Each number is 500 + 40 x the weight over its row's rms, rounded and kept within 0 to 999. Layers, rows and columns count from 0. Numbers have three digits each. The size before them is the row's rms in percent of the matrix's.

# up: layer 3 MLP up, 320x128, rms 0.23, rows 162-178, columns 0-127
# down: layer 3 MLP down (transposed), 320x128, rms 0.211, rows 162-177, columns 0-127
# gate: layer 3 MLP gate, 320x128, rms 0.242, rows 163-178, columns 0-127
up162 070:565596443429533557540527449518502566520472561473471494477452470536483442503482480473501487545453534516470539464494437439504506525580489467559447480487531549516456452516530540545473492528486441529509535563518510539511551448484459421478512475521520470448449477560479519501527502520499465442480492473495502534543625502504550515441503469517429562494594467511467501483548511423430481506515
down162 050:445451514493525506439523474472507512495466527533443511502507547472445496475603524513421553478446412506487503492554480503527430542475485559536528493496420519526498538547531451536562553515505545524478544476490569494540446567411515443546498577447522420485492473482463504446466503522480494483458509494524501466451567497466540535565451551478498557599520506446520557523497497542511480452464
gate163 097:518502464474515438559511503452455447488488527502511496586454520493558460419540529536527468499515480474465445497543486448537548558458460528492514492422487488529602475535485462447525492522503491585512536498540486513566433566529461521483477444541511399499469455479524508478607472526446436437479549510471498521562544536513572444500516504535448535530488454543503459469489492558527439480482
up163 076:435449529499463512487546532490489512467492558506460484425503503479500486501418463418531544526482516521448553449540475561528479519455480464529451554577499562496486496523501438486554538497498498472523594517437516466481527436488468401522526537404482470554542478489509457504524442523545458519406480534470514484461515417476463540478413547510536572480532483526513559495521559460522508535520
down163 086:490479500471441509502561524444476501513440504542472554489480452474515471471452477407375496547487481493504464533526522456554500521504471445464473468534529602528477502470562395538454441457529534545485549474464531504524522484437543443494501534508477396503469458432500483491498496521526541587517526458457473486507487542468504499485466541526556514553469515489490521559509500411574481442540
gate164 099:517547532515464474512531433533508528568476560506525498433458472491534524529544464465453447576485532441486493522462483562531439496445476587504486479454490534510549530518450425491520426523513512527463509414492575490563430499516474462502479453451471473527473449519461525505556489450519565505471463527421507528515519481500450479441492476460526463409573585585513511509551527470497511447514
up164 103:524448436454493484543485593516489459456501459477407501469526555517499524440490528554554477512494467485458541504528487483472591505489562478460557533492517551481443463476493493471488511479498450497488492579463457484405536442518570502499495522543533539535526539481524516514466517504572576527578528467535461407453486479444542530502405540543456524508476471465446485483489504545597535533483
down164 101:475455459500586482490502488507495512514449492528524492466431537552523465493510448470450519507565447412506536478493532442557511536513449490488558464481542528527522505467436503458457534459564426492600521497569506594524540523510512540509495463555544453534504481364482491482495553551547467508534476520466474458494559543412460557555517504512527489532529483499463523521449450514462498467557
gate165 098:515509415563512555529484533425504567539508499521471495568595488518455545494469554596519475560585489516495539510439512492482449485511479555535504516473483526437530544464424480500556461534515482490426425467538496429519523517528525510426457465491507505515463503514492429486462473467435535467504521485577499477513495407547450483501509546597538485457496525490472547508489505572509480517456
up165 096:405500511494496598460491474545537511460505519458504492483415477487507507480463505483437493493491517510519532442499411423510498570494482513545582480469514561428446459438433492463493536471472523486589493555488525506424462537591459467522540479472407519528510520455513529468494496538491485438459527490475480498501490487506450475543505595426583462531530492534517508509473512552485553510555
down165 099:425525451542568521577528510465482524516565565492523542579491554511490521502555450479478459536556527499564532473408466438496517547477498498546472534439470476469521527496533432493538431528553522484522501534503492471543507545464524541505462397476515472477451495552535451504521497508485552478486475486562529443466499464538486478549588482597498494525523458509531444521471550541464426550436
gate166 093:530573495491529514531458462492540530514476455454476473527486484467471468504431475519544461497475536493546526499537537489494512455530483455545498467440484537436562500422485543462472504406441602532517462507524479527594471462535534517481534519498481475491552439440515464489538463505449439439445540466470490623468499555410535499452466494557493453512529415483495483540456483520503550451493
up166 101:504510539482512514480500487488541402518486488502409536481427486543521539521562514482511537516473545488521426586542534559496484439548517548500457525489546436528425522574451466526529511495519582523483496504520541474477491435550519540517381506514472555524532548535476515557511589519580530512492477480546446527525494507501430497539520488567477486543456542527436514518549578451481490519484
down166 105:582491476543533439511516538527541467497471585439490525477487513473486487492508499510512514561453420515445477453544476457484440510556466487567554454508528505440542522477477526512517507547456460522503489510472501436458508475524463478474546458437466559530431549599533506529588569477590508490474465485538444478510525511477404498526498545509449499537463447548534434524443527450471566519535
gate167 103:504503530488506477480439569470585440499480461506535438537472532526517509535531532532490497566523385488510428489528520502515490450491511597499450516488545496567510487486471438466526532582521531536544487489489505493503451479441453538570493500423547467610493463467458432481440504446540501444480461555512491476470498505541520532517500478522541405483450469469547498554536408499486527501470
up167 100:573540571490557461430451590522558508456497487583483447528494511496516503524545576499485485617525414528551518505547527498516484551476499563549424492530568537517503525415473483469567457462538466574512480511545482519532505482463472486531472517487511486572480522465499470484449527440545485461518448516549517501516488534546507471526481451492493448475485499475532485514503430489535512586415
down167 107:489521503452413456466504505437510548461494508523484540486530454455527494485432490467514523440425520484488534506461486483444525454524500427472555570470485513468483521521492548560529493415457539537415525547459505529498511495524533480474473464525491516369509560535536524586569499516536479542512512501464438538531540532481454468482466485545527571480520497490443515532476615527549481446570
gate168 092:467478509537474430464413457480527443455525574533469538478515445484526544515500539442526476579513533477467509387463480472552504503486483520549517468484493441502539501475547560463479456470539568493519612485508460497512445441478499511497438523500512464542557490577532465532457482542450594462422483485523523509526460494416592466511516542546493444500489465495499503466549510457486528506469
up168 094:495501488510495490505520482530580497514532535501509467541491450445474495541547508549519477520450460477427515522455519503525505417494497489495546505531480498462528558496460439495485501490547519560451541402581525514494468445543559429513513486481528460507462447520489454459522430562473540484525513556411481535486494507460455526391519447508389430436529500439475523461505461540469504398483
down168 097:521581456553507541452498494430437509495458529527488564489492548471531551476508486522560517559519505466517489515463533568483538535506471493582493527470515480474575513427456438493558481454529500502558522547493527497535450465485573507512483442541481455520505511532528553460553498465459515475537430469505549478532490468460469471474395478540509449410555463404495569482547525542488472438563
gate169 093:519501412552551483451479477504525499554491464547458517606470485506533432504473571435522473512502484508496535485495427492513477494572472534523579569548528440542585476474523558533437542465520482485496463495494562463518453527446531547434486524464513510559492509508540450527562468466415442511512519529501505476475576537540501446414504578508522520495569485565490529463509507450490534518484
up169 090:558476378574526505500472541534511434574421484460476566504494502473428459439550519491516527480461486508532467487523455495511447489507478509557543571550494456477573471487556552494461583395557447506485465467467545457473530568498526531449533519539451551478517464446475474553517515573443503521490473510487565539529522508554500469466536527514478508470513524478538505423494503501535542527473
down169 095:495519479509535519485493529502536486552450533533502456486506503462453464480477495463526451553378502567485465551577498497496534527548488490526518525532476506481458448552511517564456499464462472525437512545490539507531522453525493482508388533479495435452455482492518546498523596587490510528562520482427532418530556536565478557499494551563582475515467505534564497480453499537458586507528
gate170 133:503527543411452493520506482542531496395473525497495456532518493578500446554475515534450461486541509570499538502576439508509467478497517519463528484465494460504435544494504440424415485560492429401528511516460555517460509583511520522495497555429480564513517518464469511465449518467459449473454496480537566525511501508507465502558500512520525416535531497487449452470448554527468460417482
up170 129:487467479464466467529514505551533478451556549484508590453561517496504447522522518557469430483472524543498523493458501499503511538450457483468522486484530494498467473485487530431468471508407459481453589471443559412495569539481535533490557541464413546535453517446562500486440465542505471474460519532491506515538524486505487483554540505495496399565556555434563446501447561507474442512526
down170 124:436462466449491512497376547513475530566467414484522541466525573522481444490481468451481443487507541531532575466477538518425568511509521439548477537493480573450559477520527538488499544454426500495455419461537444519511535437544479455506467510461542505478444473524522464568475546443523549511550492484463529520546549485482475516511511482517450452580531532568476471533503543518481513531487
gate171 098:414474444494464545529507458490531525404497434543547484501473536497510488489434499442497428508553543449501487471479530512425571516490382461552530468510500522492462515496479489511436528425564499514530558484480464496507559471525514519455521518487523519528477532501567527474490541443556539493511506586511496494485496498513516485627530496558475492540596505451482497449466423477425471496525
up171 108:557548558505429472469531518490503512507434596500443499469510506485490505469599461524496490498440468491526521500448474496534464538453546479470416488487552545535513494508490462470539495504525503495503518502547521450512440502545473506510461528581591463522526497467401533475529483567533539486473557468470526532415542553498500522423436492428469533478441477592455559510529567477530451536519
down171 103:452473481467542455506425446531525554520475452494475510455471475520521574565569509455517559470489527556524526525483469433511485517446533526487523524504536452469537496570466465480470514447482435524591474508522530468434452468501570490570456497486549437487525487433515502540546498626579466454457493519521482461465493531524467507452557558532582497536545478514473579516519506453529500524507
gate172 108:506529459486519536584509482467526511558450495455449463574518467489439529417511569586499474456545519473439471527485483484526460509527455536512565459497455506482506542526522568470518493609438576500576486589469418546526509519582512515468462530441544542480472463516507511530490511523524544396499475446480506500490491470462500473449520482531485501552447507539497466504417485526477472531471
up172 112:488453476521487428455479530504514487403489527499547484477502478484500498531496461453564520541483433549539485494454540434483539416475507517534380462532551465483516443461498545506478460468484463426425579500505511463469466468416509475509492528541505446468521572517522536430487531497458459529528478558509493483444432465438579562512498514487461439418478490443573516492518506461517489492500
down172 103:525600488432417540520436525430532456480513521517498524506521499511599543458485524464494496487482506532393478488499562409512454507542497553509461441507473447529481486505585432503506475452551459544480476460453479521432505557541510402473471493473525520447507510443531546486547484484486489474567474472464532488483530451474553475517531481480418418529543524474503543472477493515538508454449
gate173 106:531515532505540509469498463523549484408507450491419469491493499473463527473540538575507485440524447499414470529517516451459562500503470454602550528563523538519501425505491432500497469578532456487499472450468568460489530542519535494500541463472453502544498474491482511515481585482514442486488535501498451479523466507541519528485534528469433458458499573399495572390534551443482501518504
up173 113:492548527472432529398518516505482584493494523567470439448468508531492621480480413559515518433517484450464508513536522459520551463511499484493477537546537511545515486448453436453515464497502530501560508457472536519481499580488496497493535509542471488483521499521508504462546520435458442448442561585488447462470455503569502484470488476450489493454482527531582515454486529564526400520507
down173 105:477405547507407527462420498554455501493499506452522456450471448500485541514506483539604493506566545569501493482527465476507485557463539481497480546519443551483570503528504516480466511563490452442413494454549571528518506466508432479449486486477475517544500520510526523508448521514496484496499503504409498476566527536507594507413523514454438466484414511549485483544481543558540521480540
gate174 111:528516559452528564506509474481511465417502460534582546497542518445506501500485503463514561507516484515462508521492491464501431588468466484528477550558497461504567475510482445464394482536465513477483487581502569521482387473496589480576513572453572549525504480472476440492498549505573497493484449486525575523495445540503483562538564464476489505437520479488499535471557502506486479470542
up174 119:492544475477571491558474512470538505550531446488466517508514538450485508538512549481553537563514401448517500449485541562529481491485485536489454496465533497492500500486503549424463478572441528484536417477450569480503490522519434543444515490518509463600537523409512557536561556514553580519468440446537466520520509484505490515513522561482525534547534535423461542509549459469519427483555
down174 107:482497548521481478452503455499489551488496464504437530540534515549532527470448495530563440465515545528484514460549470509562569473503498538525556423522495392492491456460511454415483490435470402525553565457537450454473497536488487524518483492501484596516447481520519521579422500468560481552503564445501509484446539482498500568572445481430520488496473490518507501499485560472458457457453
gate175 065:509479507518456541533535516521573469565484556548438463554450559486527487539527493473457485467504486433458561535509463577560516430443538514471546455523526424533471480514523525410463512472474560486548485497444506457440531565501514498466538494471503523546511457494518555511498447424453463549482532470575544446536465555494535520455485546481565484517433517502563488545524453559579515474524
up175 066:491529547571506471486503514526521571519410502595514485521524495501510566566505542523431554437504501485495464572532522456573443489504472513550478486519459511474445533429514478469493446585466508451499569497532541528538508513501458502447509542465596551552539477540504488429461500471499486494525495509486516543471485487444529460494513488552559422530450463542529472548449540557546510548408
down175 068:458580490506532471487473486478504504421504500600517483426525542419513575471482503571501513478524577489453493499495510511580484508502563447498530523534450494466483497511529460491446530533519544530518540517454568468416501547543461479488523495469497463531492467551498482397489509540460400504488508546479506494446449504526546561496485559445578397487563505524495479533491563475518479532449
gate176 091:502534537541517381491468465520489443527518508476516512494492489449517463572563493555539483490511570481468505479482529431492457507483415483512494510487526423596506483427489476573439409523556446523572496500430496521549454434516563433479447481521495492526486532520460465487506547467515557534497447475445455453441429485501470530496472459467528470499507473499486537424560493457558504478504
up176 099:515523471472511499514519502484506563446383518588557528392477506463506525550526423494514529569440497498475482560504522492443516549495591459453435433428523580533513505472451508442506513571523554483371492516489506498489522492506510485458528480476537494538481474448522498537534497518539504501472504529532467510478510426519490511444492571438463455499491504503489435550474536485524507578486
down176 096:531519495504501514439461438397536514476477475540442488444589488532535512445462479472528579451506520491471510488489545584530479582515483524491535491509520490484535480478469465453473536468484493484516424434475537516530519579553488566473381463495581513498490522533486455523423543496513572495430475472477593476546568499508464533509534517541494482542516505514445546565490535459506546471506
gate177 104:539541551466439540457522508461432509518416513543536494523438470563518494525463474484494532420537584516425535389495497467465578529464476434495511523495568502540483473521538457511524517465481549541520487510502512550469448431533570479521440449584583507490518526491513591469520457471437470461492465520561526478475549436528485480510523470488462532466549499489459490476517458458541527464507
up177 104:462476501515474464524499414535543485524521434559425501519561551556589580483544488501514419495513479417504524518491490479500471498522497583444503488470442492489385517496548516484474430424519473524533565479538489477586531481545502533472535486494460487524454510460520552461510477473496522548495450509454474551557538531517507413503474509459494458450451525452538448467559543486575513489483
down177 098:462475461513440520472486543503475509545503420529507496400473483531532492459403458523505496419531479474449529443497397450431531480475497513485493453461469480465548500456582516477503463488545499537441548496506474486428534511577537434480483516442487465481488420488463525466504475507500447508436459504468537457496528557492598483512447587472481465528498547494524510521538485521519551546582
gate178 110:498497458517511509417429556484527467483439511402466498443509551471472398469509583503503488509487546531525552517519505575532503452488498493560499487455511525465548438543434534491491566501505447497483508481536461504475469500542492507502526508484543466536446479592515467518535564468472499468439518500499492570419448503458605466529507516481519549507507447574499474527529516534379536488474
up178 113:463453467460545588474421519521553459479551475462510545499591555574554495485495505432556443534518528483520545428464507492513526503402501476484491517444551569499497439522497463535503525499522513494477482490523531495554516449488444554524567426538484549491488463481508548544513542567577437476418536534452461531494591491489471515502516471545512465480538512550522441543560485460487500504500